python train.py --num_hidden_layers=12 --num_attention_heads=4 --vocab_size=1024 --bias="none" --decay_fraction=0.726 --final_lr_fraction=0.05 --batch_tokens=131072 --max_seq_len=512 --max_steps=4501
Each number is 200 + 30 x the weight over its row's rms, rounded and kept within 0 to 999. Layers, rows and columns count from 0. The size before them is the row's rms in percent of the matrix's.

# layer 9 MLP down (transposed), 1024x256, rms 0.211, rows 943-961, columns 128-255
106,170,242,143,263,170,230,175,200,259,202,184,238,229,181,169,199,262,217,176,205,153,248,215,189,179,227,223,250,226,222,196,191,229,215,210,181,196,193,203,168,187,186,199,202,196,203,147,171,194,179,153,186,109,212,246,243,184,254,136,250,237,162,129,211,163,150,153,192,204,218,247,204,191,243,151,212,201,184,166,210,196,193,162,244,198,232,178,206,208,175,210,149,202,209,163,199,205,226,178,142,180,155,209,196,232,187,247,157,273,147,180,162,240,182,191,198,215,187,226,174,228,231,159,156,207,201,167,221
105,244,176,216,176,171,196,228,212,222,239,242,207,233,178,201,208,156,195,205,176,220,204,238,240,241,199,242,206,171,220,193,178,169,189,190,197,241,201,195,171,203,180,218,237,190,149,237,212,183,243,214,197,187,208,199,188,182,207,167,165,203,161,194,229,163,207,171,149,191,197,210,208,229,206,165,182,183,262,222,154,175,232,169,206,211,221,171,193,224,209,198,193,221,255,240,214,193,222,197,208,178,198,225,175,178,213,232,217,164,204,225,202,214,172,239,189,265,198,224,162,151,276,190,179,120,181,258,215
093,153,202,243,217,182,212,177,215,196,197,204,159,204,187,216,208,172,180,140,161,267,206,254,129,210,153,181,172,189,242,195,167,215,167,240,190,209,282,142,196,191,210,240,145,226,205,168,223,201,220,193,219,222,176,212,229,173,225,174,180,205,171,155,212,186,174,155,243,208,192,220,213,213,191,202,238,149,207,234,173,164,133,154,188,233,208,195,206,234,201,213,178,180,199,212,193,168,172,206,181,222,233,149,209,154,178,192,244,224,171,254,202,227,203,276,171,161,140,240,177,157,183,242,213,188,194,202,186
100,228,227,220,216,198,199,217,186,161,209,167,179,169,204,177,180,141,209,214,182,196,233,214,220,195,230,212,176,185,191,224,205,236,187,157,239,142,249,190,190,177,204,172,213,203,175,212,166,225,129,183,181,219,146,226,184,184,256,152,206,169,164,211,180,193,221,147,181,198,232,207,198,218,198,181,139,179,231,207,199,204,244,224,160,177,240,220,197,173,183,205,169,184,206,216,241,180,219,264,265,208,171,200,210,204,190,245,155,214,246,210,187,224,208,162,180,158,208,213,210,183,160,180,219,171,177,242,203
099,200,185,232,185,208,170,199,211,192,209,138,194,223,205,192,175,209,176,198,205,176,233,197,186,223,192,196,193,230,156,131,247,278,213,206,193,235,228,155,187,199,204,178,217,215,262,198,230,203,194,247,182,217,222,248,202,168,183,176,174,185,191,200,184,194,213,254,230,197,152,233,228,227,210,215,188,200,185,200,214,214,185,183,158,236,151,202,201,194,223,204,187,208,239,236,218,162,151,245,227,265,128,202,182,235,224,216,208,158,273,212,174,185,205,165,187,241,207,152,247,199,215,190,148,145,189,239,169
097,169,172,242,212,150,188,225,239,273,193,213,168,207,224,196,224,203,122,232,182,191,182,213,181,209,207,160,174,258,211,182,215,176,227,164,211,197,207,210,216,197,228,271,232,149,208,196,184,214,206,184,218,210,190,248,224,214,148,250,194,159,153,170,199,181,106,245,210,261,169,187,214,180,188,284,200,195,158,215,229,213,161,128,188,196,204,243,223,253,189,201,223,179,214,218,203,193,160,182,190,236,177,194,250,209,139,201,172,160,227,222,148,204,224,180,194,216,206,190,171,216,225,191,197,214,252,246,206
099,180,167,177,217,243,194,185,249,219,161,203,235,232,229,223,192,217,217,222,213,200,201,200,165,145,171,242,203,178,197,198,187,189,215,205,217,170,211,227,216,159,198,174,229,219,200,191,169,227,246,161,189,223,141,197,180,268,180,190,185,152,232,225,207,208,196,172,210,168,152,193,196,269,196,232,226,272,214,250,205,166,201,218,202,244,184,213,207,154,249,143,246,229,201,192,180,175,211,251,150,246,218,261,256,100,193,248,201,188,270,186,187,207,252,210,197,248,219,201,212,234,154,241,187,200,167,174,229
103,217,209,232,202,242,206,217,183,170,216,222,187,197,180,211,174,158,199,208,131,205,200,182,244,212,217,233,187,186,187,154,183,241,204,215,199,234,234,182,207,195,225,205,258,227,233,174,154,211,245,241,211,212,167,179,195,245,179,126,216,218,189,178,200,185,182,240,142,233,124,179,241,198,172,229,194,122,146,163,151,186,206,217,233,193,163,193,162,181,265,253,230,219,206,201,216,203,191,218,183,293,194,181,254,210,140,173,195,226,207,179,207,172,199,248,194,229,220,210,201,226,193,174,212,203,164,215,210
100,220,141,202,175,183,221,149,147,258,176,153,181,242,161,159,183,169,215,232,186,202,233,163,202,195,197,193,201,251,226,231,189,219,223,209,210,197,181,149,195,229,254,177,277,202,216,209,172,155,216,188,255,198,195,220,210,159,265,257,200,225,201,213,185,278,210,204,167,188,183,166,185,203,206,255,183,195,218,190,160,81,213,244,176,191,193,198,209,224,195,213,152,161,189,196,209,183,243,201,234,181,194,234,225,195,200,217,187,179,200,202,212,189,196,177,223,207,179,221,206,217,250,209,178,205,255,203,139
101,168,194,274,194,224,188,150,227,249,178,234,190,226,208,197,157,197,182,153,140,232,263,197,275,254,148,226,201,212,232,198,183,155,153,216,220,191,212,224,193,178,183,227,238,193,244,185,199,195,232,190,189,236,208,197,233,207,236,174,129,217,227,168,179,188,265,151,209,203,187,174,202,253,188,177,181,216,185,149,205,203,205,181,229,210,200,222,187,200,201,175,177,140,195,165,166,211,209,182,221,199,214,211,120,213,238,178,159,181,179,248,191,220,222,192,204,210,235,157,168,222,251,224,242,198,238,180,219
095,217,183,216,210,193,152,179,218,223,212,206,160,189,192,279,207,196,214,174,217,222,175,204,133,250,234,190,166,225,205,237,203,155,217,240,230,221,180,202,211,186,181,119,204,206,219,201,160,220,182,189,221,180,247,175,273,209,216,196,194,247,171,150,181,151,187,227,194,244,187,272,169,180,169,206,176,148,241,159,262,161,263,173,208,172,186,178,239,210,195,216,214,242,177,222,183,187,194,174,211,193,196,186,197,216,225,148,271,207,185,172,186,186,144,194,225,192,179,230,253,210,230,173,203,248,248,209,204
101,241,216,201,213,207,188,166,231,270,236,185,192,234,230,231,203,225,208,243,173,238,217,253,180,194,142,230,188,255,223,239,226,185,198,238,218,160,146,198,211,193,180,192,275,176,194,222,139,181,147,219,198,146,212,195,167,237,223,262,245,244,231,182,201,170,182,206,153,181,233,214,217,146,186,168,208,170,146,180,202,238,230,182,201,142,236,178,174,241,173,223,149,163,246,157,194,216,252,195,267,203,216,254,221,205,220,208,213,228,207,154,171,201,182,186,187,208,156,214,204,220,194,151,192,160,229,230,203
100,188,211,147,156,191,160,219,233,175,216,184,252,248,271,182,206,179,206,222,235,251,228,178,216,165,239,147,226,183,205,195,175,211,223,182,129,223,167,193,190,201,269,198,182,209,198,171,166,220,200,208,185,177,160,142,215,232,216,165,169,167,207,181,199,199,199,159,242,256,225,170,176,189,186,198,185,235,157,189,191,174,143,206,107,212,202,207,157,222,187,176,224,259,128,198,236,270,251,130,228,198,169,205,194,233,196,249,228,165,200,176,176,190,218,118,162,193,189,144,247,210,227,198,199,165,167,200,232
100,196,210,231,248,226,199,169,214,157,221,221,218,166,198,218,207,194,212,160,215,190,181,206,215,159,170,183,180,216,169,241,174,215,209,207,204,126,235,268,200,206,191,209,214,184,243,202,186,237,144,174,172,243,219,246,183,213,205,214,243,178,183,257,249,196,198,174,209,177,249,183,187,196,229,223,226,221,187,168,222,167,191,249,222,219,229,154,156,183,188,215,183,209,200,247,226,179,262,250,207,212,155,152,204,219,190,191,206,182,157,224,183,222,237,239,180,178,189,257,257,181,183,192,213,215,209,187,168
094,205,185,217,216,264,213,149,193,215,160,223,157,151,213,191,167,197,186,187,213,224,202,165,206,165,214,205,300,166,213,247,210,267,239,161,191,187,170,162,218,254,202,141,168,160,206,201,187,170,204,228,163,209,190,252,173,169,156,268,258,224,191,201,210,187,213,246,165,204,258,221,203,179,226,165,153,162,159,275,182,164,193,222,185,189,211,226,209,238,211,219,175,180,200,166,240,164,257,173,181,210,218,224,176,177,201,218,149,169,191,184,205,197,246,229,211,161,205,155,179,218,193,173,239,131,265,120,196
091,199,232,199,236,173,173,173,206,146,248,238,190,177,230,176,189,177,269,189,177,210,221,192,159,222,177,161,192,157,222,129,226,191,199,230,212,199,168,232,231,261,199,170,164,176,183,262,171,192,174,246,209,164,180,218,224,148,209,188,176,229,185,199,252,189,210,234,206,163,153,209,188,154,168,189,197,168,202,207,193,157,229,192,275,184,210,184,141,205,188,232,185,215,157,178,163,209,114,214,204,186,264,197,267,164,195,192,233,211,223,210,235,142,199,243,202,226,229,175,162,186,142,218,158,207,194,249,181
103,216,226,189,183,210,195,170,194,221,186,217,260,207,249,210,154,203,197,212,180,216,146,192,196,179,243,216,223,211,224,221,203,246,167,191,210,203,262,236,192,231,225,209,229,196,218,157,201,185,153,250,174,202,143,188,201,238,202,181,223,235,180,177,227,155,266,197,191,199,227,179,231,188,221,176,169,198,225,255,136,205,209,187,169,239,189,234,210,169,199,207,274,196,224,239,209,180,214,195,190,144,174,202,194,156,239,153,221,166,241,222,194,248,222,161,180,272,189,205,182,192,201,222,223,191,269,178,202
101,231,214,217,182,117,197,186,249,129,254,260,220,182,178,200,237,227,203,190,263,254,220,239,160,127,229,189,168,242,163,178,275,200,129,212,207,198,196,194,197,169,237,218,197,205,199,223,183,175,251,235,203,212,208,186,217,207,195,231,220,208,230,147,164,177,260,179,186,199,176,176,234,141,195,186,188,226,203,188,200,175,218,164,227,167,201,227,206,158,218,248,186,201,138,168,133,199,131,233,248,192,180,194,181,185,246,210,174,203,173,194,190,212,172,229,143,239,184,259,171,194,179,221,213,202,167,242,214
100,267,172,195,183,145,212,191,186,199,192,173,172,266,202,197,210,154,241,207,199,218,217,209,264,229,219,153,203,155,185,165,256,199,194,164,250,199,223,246,215,202,177,216,208,186,152,167,220,200,145,181,215,167,181,199,250,222,173,222,190,238,220,188,238,193,229,212,245,193,202,183,194,221,253,156,215,224,193,155,228,230,221,227,242,159,208,215,246,170,249,199,173,186,180,193,167,232,265,183,226,294,239,188,227,134,181,190,204,202,258,227,219,163,198,201,244,214,249,210,244,167,209,209,227,212,204,195,214
# layer 9 MLP gate, 1024x256, rms 0.21, rows 944-961, columns 128-255
102,226,200,228,176,219,247,232,197,174,155,157,171,186,221,214,162,188,162,212,203,187,212,208,143,212,191,227,178,245,214,138,192,202,234,159,221,163,187,225,221,225,199,169,178,150,230,212,193,248,195,182,133,182,201,185,174,240,203,209,159,224,145,200,235,220,191,182,193,188,178,217,146,219,199,239,219,203,229,218,160,173,204,158,245,156,192,176,207,246,209,165,259,208,210,157,260,251,178,179,190,116,164,211,246,201,209,239,179,184,220,186,178,202,145,241,196,268,223,173,170,219,190,166,220,225,207,192,174
093,155,204,197,174,225,180,181,263,209,187,228,201,207,177,170,228,180,230,199,161,243,201,213,196,217,209,169,197,181,231,147,249,180,199,206,193,182,187,155,234,212,205,201,241,174,220,235,220,213,164,223,177,194,205,226,211,195,241,205,228,190,206,206,193,185,205,187,178,242,144,212,203,259,250,181,162,141,207,206,163,230,208,218,161,244,234,164,278,183,181,201,207,194,225,242,213,143,213,207,233,208,212,234,219,170,146,250,231,234,166,212,199,199,208,239,204,185,248,162,193,213,220,161,192,223,194,182,209
101,183,221,259,205,207,205,190,139,208,198,212,247,207,257,220,159,197,202,178,191,201,167,201,226,247,265,242,194,203,193,176,220,170,242,233,181,211,222,198,249,150,220,210,234,211,173,214,262,217,197,168,185,220,215,214,214,204,214,188,194,256,185,198,167,182,176,183,202,207,188,163,164,201,215,187,225,184,188,220,165,195,163,174,163,180,195,163,194,226,219,210,146,211,185,244,181,150,182,175,182,248,164,186,231,217,201,219,151,173,157,160,214,207,216,229,206,166,217,155,260,198,204,225,134,183,209,202,199
101,163,213,201,222,179,185,201,219,172,162,178,180,214,228,170,168,258,240,162,187,231,199,189,165,224,173,227,198,268,182,238,273,202,191,199,181,236,227,202,191,215,168,143,185,225,192,197,184,237,207,219,174,169,212,162,240,195,240,171,194,226,162,176,224,289,177,183,157,186,168,208,180,261,213,188,146,167,224,173,159,202,200,211,183,222,164,234,197,143,230,193,224,200,191,202,247,192,213,174,214,217,192,198,232,218,195,156,194,180,169,186,216,217,230,192,187,216,231,137,200,221,167,223,131,238,181,219,231
094,204,214,193,209,199,207,202,221,219,204,178,241,195,225,194,202,211,185,177,173,221,218,202,146,183,192,240,187,197,227,219,195,195,217,199,184,195,208,155,241,188,195,175,212,247,204,134,208,173,251,203,188,210,208,208,204,166,223,249,198,170,198,252,217,200,211,213,218,261,175,261,188,170,216,192,180,239,204,198,212,155,172,129,182,232,169,162,201,174,199,204,198,161,219,189,246,155,196,189,195,172,226,245,108,213,230,171,203,201,207,191,191,206,221,206,139,209,171,175,185,207,210,195,188,163,175,216,217
095,140,271,254,205,190,195,186,184,158,189,154,216,248,199,227,193,159,210,179,209,185,242,234,170,219,206,137,224,181,200,158,193,173,177,185,172,185,133,213,201,220,233,212,211,253,191,223,178,190,191,169,206,251,232,239,204,217,189,146,240,206,219,175,181,229,134,159,237,244,191,230,182,214,227,220,219,181,278,217,233,179,189,225,197,219,232,194,139,240,262,186,189,173,153,182,223,188,234,123,252,205,198,175,184,197,213,247,204,175,201,191,197,165,252,236,207,156,202,195,186,175,202,177,194,163,160,187,216
104,240,180,170,237,221,174,225,169,243,230,175,256,203,249,177,189,141,249,246,216,198,199,184,172,215,140,186,188,212,193,203,199,187,123,188,155,133,228,191,233,203,207,199,154,182,177,191,238,165,147,171,210,201,217,195,173,212,168,193,193,201,193,210,240,168,218,230,166,177,169,185,198,151,274,157,162,273,195,248,238,182,145,206,209,173,209,192,201,205,243,213,200,182,190,153,158,229,193,261,219,174,221,201,165,237,203,173,207,187,185,224,241,184,239,195,234,167,177,245,191,155,189,194,193,261,213,165,131
098,182,175,223,157,195,259,213,196,214,220,183,176,239,211,146,176,182,178,237,137,191,217,233,215,268,156,252,158,215,181,156,178,265,186,225,210,180,209,183,202,246,226,197,246,176,212,174,147,194,211,192,204,230,212,163,152,174,150,179,200,162,202,181,214,209,228,178,170,181,224,185,174,149,217,191,217,183,162,191,154,177,187,238,181,199,235,215,225,180,216,226,195,151,177,142,170,140,208,263,192,195,202,203,234,177,207,173,221,187,211,235,167,256,216,133,187,186,277,243,199,200,220,210,207,232,182,174,221
103,244,155,206,233,191,249,183,182,218,209,251,226,244,171,209,221,201,223,213,188,166,192,205,253,173,242,204,200,162,208,181,160,196,235,190,132,164,171,260,228,230,204,182,210,134,225,196,158,182,215,197,226,239,163,216,196,197,202,196,150,251,236,181,200,228,198,132,185,154,179,191,182,218,198,162,227,160,165,138,217,194,194,157,209,159,189,204,219,156,249,188,188,160,185,217,175,224,170,193,181,189,190,174,225,220,227,180,170,205,215,185,240,161,205,195,232,169,188,206,198,132,239,135,185,198,240,202,201
098,161,171,192,185,220,247,192,167,184,243,192,247,221,184,204,256,218,205,187,195,192,107,240,178,159,137,184,217,196,225,169,190,122,203,204,162,186,212,105,199,180,242,184,199,158,246,262,235,195,205,182,217,263,153,218,239,202,225,244,141,225,192,208,211,161,205,161,209,237,227,145,203,193,227,194,229,221,201,246,205,251,230,156,199,196,238,176,179,120,243,205,227,172,220,201,183,175,188,197,213,205,171,195,205,178,167,240,210,203,187,209,167,188,198,209,234,187,179,138,198,196,214,165,177,181,193,203,222
103,172,251,255,178,224,186,187,204,206,178,246,167,193,244,209,168,206,159,233,202,179,233,204,255,223,212,158,207,164,161,211,180,188,151,172,194,226,202,204,196,189,211,232,268,217,168,113,242,183,188,181,185,219,165,190,157,167,203,167,251,230,245,192,189,211,172,190,207,208,226,223,200,212,225,173,219,186,167,213,187,203,205,220,183,224,203,170,133,179,248,240,180,172,197,222,198,217,196,252,176,179,197,118,191,219,236,170,228,208,225,145,179,194,280,211,178,199,201,275,183,198,215,243,191,191,156,237,176
098,154,161,209,205,165,210,267,193,236,212,228,138,241,235,261,202,234,215,246,213,217,141,169,134,189,184,162,208,212,171,246,223,211,192,165,156,174,224,182,234,170,215,184,182,199,196,167,169,192,191,262,191,257,162,200,203,204,224,212,158,219,235,164,204,190,244,214,227,231,161,186,136,172,237,223,176,198,220,202,222,222,229,224,189,209,180,182,163,195,271,213,248,182,231,219,223,201,184,198,239,176,204,209,163,228,179,210,238,172,180,153,196,187,209,222,202,231,222,205,140,174,217,236,203,206,176,167,211
104,199,190,150,177,224,155,186,183,200,199,217,187,169,234,213,221,169,176,218,241,192,194,153,184,227,186,183,214,203,234,227,203,142,240,207,255,192,227,178,198,202,172,169,227,201,252,183,275,227,220,204,211,176,231,168,200,182,202,206,198,198,201,183,188,196,220,182,166,203,159,221,250,211,236,227,251,177,183,219,197,149,151,176,213,221,239,247,212,177,197,183,160,218,208,172,185,172,196,171,196,254,236,265,193,156,225,242,253,154,211,160,154,230,194,236,196,183,248,235,281,186,148,163,219,210,229,212,221
111,209,194,151,206,178,263,215,207,180,216,166,157,192,182,185,174,199,174,203,233,248,225,134,154,173,206,222,242,222,247,235,192,205,203,245,206,210,184,195,200,210,253,230,223,174,213,188,187,196,167,230,195,218,152,238,178,177,229,203,240,221,151,198,214,223,214,213,201,212,167,219,166,221,262,225,180,128,180,223,233,195,190,182,176,188,171,190,161,295,193,208,201,175,163,216,210,217,189,190,182,193,193,232,174,161,215,160,125,194,182,224,246,160,268,215,197,190,229,180,195,172,194,188,170,117,198,178,188
095,188,156,182,186,225,203,225,207,238,212,233,161,205,192,209,195,178,152,220,185,159,176,214,222,185,186,201,221,240,161,229,250,240,238,191,190,223,221,206,147,199,190,164,211,195,218,194,206,159,252,161,165,235,181,191,220,236,154,227,107,186,187,143,203,209,232,147,222,228,214,185,225,238,215,170,185,202,221,199,171,228,142,196,203,245,180,199,215,199,279,182,263,209,220,196,192,205,224,209,258,216,190,209,212,198,234,187,158,251,189,249,212,201,155,185,172,218,182,237,166,219,237,228,182,185,273,173,232
097,259,189,224,181,206,221,189,249,191,213,194,225,204,185,227,168,211,169,219,196,182,190,182,231,186,226,219,192,203,167,212,198,225,174,165,220,178,266,170,245,189,214,261,176,200,212,185,162,228,200,200,216,238,170,231,197,251,200,227,171,177,221,233,190,227,162,163,192,202,308,160,177,160,171,239,204,159,208,219,159,201,214,207,218,213,200,195,209,186,242,207,159,255,222,185,169,191,185,290,186,194,150,202,252,201,216,177,153,218,181,210,179,194,152,172,184,252,170,176,204,210,180,280,203,164,220,203,282
099,222,215,228,203,183,212,220,204,179,216,153,183,183,185,199,205,140,225,223,197,185,190,195,238,164,220,194,216,199,201,207,257,225,153,182,180,197,225,189,150,256,173,185,257,249,178,227,235,198,248,230,248,144,148,178,198,183,208,198,144,218,225,215,205,212,239,158,237,144,257,161,226,211,188,199,222,213,194,257,162,173,203,211,208,177,211,180,227,199,161,157,141,196,215,202,206,227,193,185,206,234,207,193,168,210,258,202,162,167,262,214,241,142,231,203,175,237,186,222,232,221,154,228,224,173,255,184,236
103,193,222,202,142,164,192,221,229,239,228,199,232,262,204,240,244,249,230,264,166,194,187,219,164,216,178,222,207,244,190,204,164,185,196,165,191,132,210,201,191,189,173,141,180,195,163,220,202,245,177,223,183,203,210,189,164,225,193,198,191,210,217,175,257,220,253,190,191,228,193,183,186,187,247,209,181,227,156,206,230,264,189,158,204,187,175,188,200,242,210,170,221,134,217,163,241,280,178,187,203,173,248,246,209,181,148,227,191,218,167,184,178,300,211,202,203,239,166,190,288,155,210,176,184,181,201,278,218
# layer 9 MLP up, 1024x256, rms 0.221, rows 944-961, columns 128-255
105,187,215,211,193,204,175,234,199,182,216,239,163,220,222,207,210,159,137,214,219,188,218,201,193,214,180,197,206,232,205,192,196,160,199,124,247,185,218,194,221,223,203,186,219,207,191,162,181,173,220,234,230,185,150,213,214,166,188,169,160,173,200,184,242,230,197,201,207,163,176,175,155,153,173,183,176,193,248,215,171,183,219,193,188,203,245,164,253,220,245,209,173,169,199,222,150,217,190,187,166,213,210,245,144,204,200,225,193,143,130,204,238,212,217,151,200,170,233,139,198,232,279,240,176,149,190,215,167
091,223,184,161,173,232,180,227,194,209,196,178,172,226,211,225,126,218,172,211,202,169,251,205,201,198,227,209,183,216,190,216,159,239,166,177,210,213,135,232,228,163,149,143,173,241,206,166,176,210,221,206,197,211,190,214,208,195,208,192,231,207,203,211,206,226,235,167,156,194,220,199,240,142,197,201,169,154,181,197,209,263,259,159,211,173,185,200,193,245,183,204,199,197,175,139,208,202,204,172,175,166,225,223,199,237,174,182,259,201,232,179,140,178,155,198,221,238,169,181,231,202,212,175,176,183,208,177,216
101,228,220,176,169,219,182,205,220,226,209,203,190,205,203,196,197,158,244,173,168,217,250,210,168,144,203,222,200,202,200,230,213,214,160,200,207,194,215,130,207,240,136,233,223,226,194,167,194,192,218,157,193,161,142,199,171,207,212,192,178,164,181,194,212,233,207,205,224,233,237,171,215,206,246,210,214,220,218,208,174,200,147,221,252,151,171,211,151,210,204,238,192,175,186,166,192,185,180,212,219,170,223,227,189,212,221,169,156,230,188,214,199,229,234,188,182,215,198,202,199,240,232,265,185,253,217,193,204
094,212,251,244,177,188,214,190,227,241,150,202,204,224,180,218,222,210,158,219,193,227,205,196,208,185,207,226,262,169,253,192,156,225,219,193,216,212,168,243,220,238,184,226,266,132,175,202,236,213,236,178,245,103,206,225,152,192,129,254,144,205,184,234,161,189,225,233,290,194,215,222,196,163,224,225,235,215,206,211,207,179,197,186,239,217,192,221,194,193,189,246,220,168,192,182,184,233,197,211,183,201,184,171,208,188,96,238,190,190,227,180,181,207,195,199,199,172,249,227,221,185,185,212,204,193,226,209,168
101,234,209,213,181,244,180,214,181,245,186,188,154,188,214,204,166,200,227,248,223,221,190,219,137,248,208,252,210,191,251,204,176,198,170,190,165,196,181,231,203,166,192,206,178,169,212,254,219,205,240,225,175,200,231,211,239,219,253,231,202,173,218,183,206,131,237,167,218,241,175,205,234,194,212,220,185,213,220,227,180,226,253,176,166,216,201,206,275,191,184,249,154,183,183,264,227,180,176,228,232,141,160,176,249,208,226,202,179,241,205,194,132,191,205,155,204,173,215,189,198,166,226,156,229,256,206,231,213
094,218,223,180,221,194,222,209,165,220,150,225,217,214,176,226,194,264,205,172,176,154,198,182,154,187,145,213,172,160,224,181,204,174,190,243,135,205,166,208,208,194,203,172,208,173,217,196,203,207,182,144,216,175,160,220,214,224,250,107,202,182,206,192,188,176,201,183,223,183,242,218,219,198,186,183,216,198,190,205,239,184,199,240,174,166,193,139,199,191,232,194,170,197,250,170,192,198,172,159,180,233,221,190,219,212,160,158,176,135,220,217,217,146,166,244,193,163,172,208,187,174,222,223,215,187,215,176,178
100,185,193,179,161,244,214,174,168,207,222,138,133,223,186,217,165,200,142,201,248,277,196,188,204,137,222,196,285,183,210,194,116,222,159,202,207,203,196,182,195,177,219,172,172,179,206,126,204,203,206,145,222,254,188,190,188,216,208,186,219,181,177,216,231,221,160,201,216,161,210,199,147,200,173,225,204,172,148,189,228,214,205,172,143,158,235,235,203,214,168,176,175,180,130,182,213,192,228,195,213,179,209,143,171,194,175,217,203,152,198,173,211,201,229,210,243,217,227,197,168,191,205,210,177,218,182,162,226
101,183,181,147,203,218,216,186,161,203,248,204,208,110,172,199,196,191,201,213,206,166,201,204,180,228,225,194,238,181,212,233,232,224,179,173,221,161,208,226,247,187,199,152,146,232,215,235,157,203,213,160,233,224,237,216,228,195,190,244,207,177,155,204,264,218,267,195,227,190,192,220,209,153,247,190,236,226,143,209,144,174,229,198,189,246,196,227,210,200,187,153,206,165,217,210,207,198,237,228,158,138,243,244,226,163,249,172,158,206,180,192,229,188,229,177,181,257,253,237,170,199,222,228,153,149,264,206,204
103,182,212,180,190,208,188,226,185,209,257,188,231,235,217,195,152,229,235,196,166,225,189,214,197,195,221,155,231,220,250,168,166,192,240,158,223,193,175,222,216,214,225,191,196,223,182,208,181,246,231,135,213,185,205,176,237,210,186,193,213,202,218,201,234,233,238,198,196,163,161,244,199,141,191,229,183,171,179,202,203,194,185,193,204,176,139,172,197,163,186,205,246,214,212,236,220,163,181,197,251,161,217,185,198,176,242,162,225,265,178,171,175,147,213,188,183,205,214,201,205,162,262,223,167,212,193,168,152
098,209,194,197,192,151,210,180,189,263,219,209,193,188,216,237,185,232,183,176,174,186,171,179,191,155,235,208,214,179,206,234,163,268,209,196,187,243,245,208,262,209,183,242,196,217,237,184,183,200,243,195,193,186,218,178,232,215,205,213,178,182,214,192,175,250,161,185,244,209,202,205,128,163,232,176,217,218,197,190,194,222,190,223,229,187,193,184,190,212,221,163,198,167,154,191,198,169,232,236,295,188,202,204,190,194,217,178,224,219,257,177,195,229,223,252,163,142,167,190,197,186,182,177,179,202,223,161,190
099,224,144,198,206,259,149,213,195,180,224,204,153,180,175,204,208,203,250,227,193,211,163,221,189,166,176,228,211,199,189,226,195,200,260,180,170,235,207,158,215,238,187,209,214,221,192,232,229,202,200,157,177,249,206,168,253,186,221,182,231,165,166,141,231,179,160,235,242,213,210,216,142,197,211,235,199,203,254,171,225,173,212,147,199,127,153,225,165,167,165,147,163,187,199,195,145,173,164,204,195,210,172,179,181,241,287,208,200,204,189,181,160,205,215,208,194,214,200,208,192,198,253,252,193,230,163,233,168
094,163,221,191,287,226,178,234,172,218,182,193,169,258,195,242,226,255,211,212,173,196,182,202,165,225,205,186,127,158,233,219,165,164,209,197,210,266,229,246,169,245,226,206,171,172,280,258,147,217,217,208,224,231,201,163,168,154,183,178,155,212,258,179,208,189,229,200,199,184,175,204,174,173,231,204,207,211,177,182,165,211,210,229,135,220,151,242,168,223,182,201,206,180,209,236,209,171,195,207,233,281,223,189,219,266,214,197,199,218,228,216,212,219,184,220,151,212,236,210,188,190,210,136,149,194,189,225,202
103,230,154,247,164,193,207,176,188,155,178,220,160,202,206,242,237,187,164,204,242,183,221,167,172,168,155,204,164,193,233,118,186,149,215,215,177,210,253,211,244,251,206,215,234,204,138,231,194,201,226,238,166,188,290,233,214,234,230,230,205,201,179,182,167,251,125,176,263,169,184,246,192,187,221,193,184,157,213,222,174,151,192,150,182,184,176,172,228,186,247,255,157,167,224,242,214,215,235,227,203,224,232,221,165,222,235,225,183,174,209,191,179,195,198,255,214,214,182,199,165,265,237,164,210,181,221,208,182
107,254,141,210,222,204,243,193,165,183,219,183,134,187,188,194,204,214,186,212,222,200,227,190,194,158,192,199,223,178,225,233,198,239,217,182,212,178,202,171,174,239,199,207,243,189,191,165,173,170,196,216,216,229,216,212,228,198,195,204,229,241,179,261,230,228,203,200,196,218,98,197,181,185,224,180,182,174,208,237,188,189,213,211,180,202,218,172,248,226,189,193,161,178,211,199,213,180,184,184,251,202,215,221,188,187,257,189,184,212,179,203,265,179,252,150,166,155,188,191,188,185,206,179,182,148,199,212,159
098,149,217,217,184,217,206,236,165,148,205,200,213,153,236,190,182,147,222,257,182,189,206,212,162,202,216,202,163,188,172,146,185,205,194,231,188,232,175,206,193,167,194,235,200,212,167,242,208,217,137,232,149,197,180,191,182,176,208,229,227,155,206,215,191,144,194,235,177,245,194,176,164,164,163,217,222,216,215,201,192,167,180,181,230,142,224,202,168,141,176,242,168,168,211,193,215,214,213,169,170,130,200,167,210,218,159,205,217,176,179,159,143,205,227,271,211,265,221,200,194,211,173,194,219,270,140,207,153
103,147,194,172,187,201,198,194,222,200,212,191,270,184,197,159,168,196,244,128,211,198,191,125,197,222,211,223,181,187,190,194,165,222,181,247,222,205,245,181,174,195,195,202,172,136,213,217,213,158,232,164,194,229,191,224,217,144,189,189,182,264,208,193,225,163,171,142,211,219,244,194,185,195,193,216,189,189,196,199,194,188,236,184,256,200,218,251,203,203,181,217,190,212,212,216,188,230,193,250,214,157,179,202,209,174,216,208,209,195,215,253,185,171,180,143,187,193,237,211,145,198,178,234,280,182,174,252,191
101,218,153,190,187,230,235,204,176,252,153,207,190,186,183,123,198,221,217,177,197,237,216,232,189,233,244,214,192,218,212,221,184,183,142,168,192,158,221,237,206,135,176,232,155,193,215,246,171,202,177,241,197,145,209,246,218,196,194,160,251,257,240,217,150,202,199,234,269,238,217,267,178,223,197,224,232,158,173,200,254,223,223,199,213,206,197,205,199,190,210,212,207,195,222,227,225,257,169,173,186,153,181,215,181,229,223,225,241,147,208,254,226,195,221,158,232,208,217,194,204,195,156,155,217,171,173,184,145
102,262,218,228,181,215,187,191,183,154,251,147,222,223,168,200,188,216,274,199,264,173,187,206,216,188,203,196,236,240,184,244,222,209,165,208,185,179,180,184,177,208,195,192,168,248,221,236,200,224,184,168,221,216,167,209,157,221,230,216,169,205,212,177,173,212,165,199,244,164,155,244,172,146,215,221,175,182,195,232,219,227,252,176,197,194,165,273,203,125,197,240,220,172,210,155,129,188,185,223,254,171,211,201,228,203,154,229,185,208,210,233,260,241,170,206,187,201,185,208,203,162,142,208,176,214,212,257,215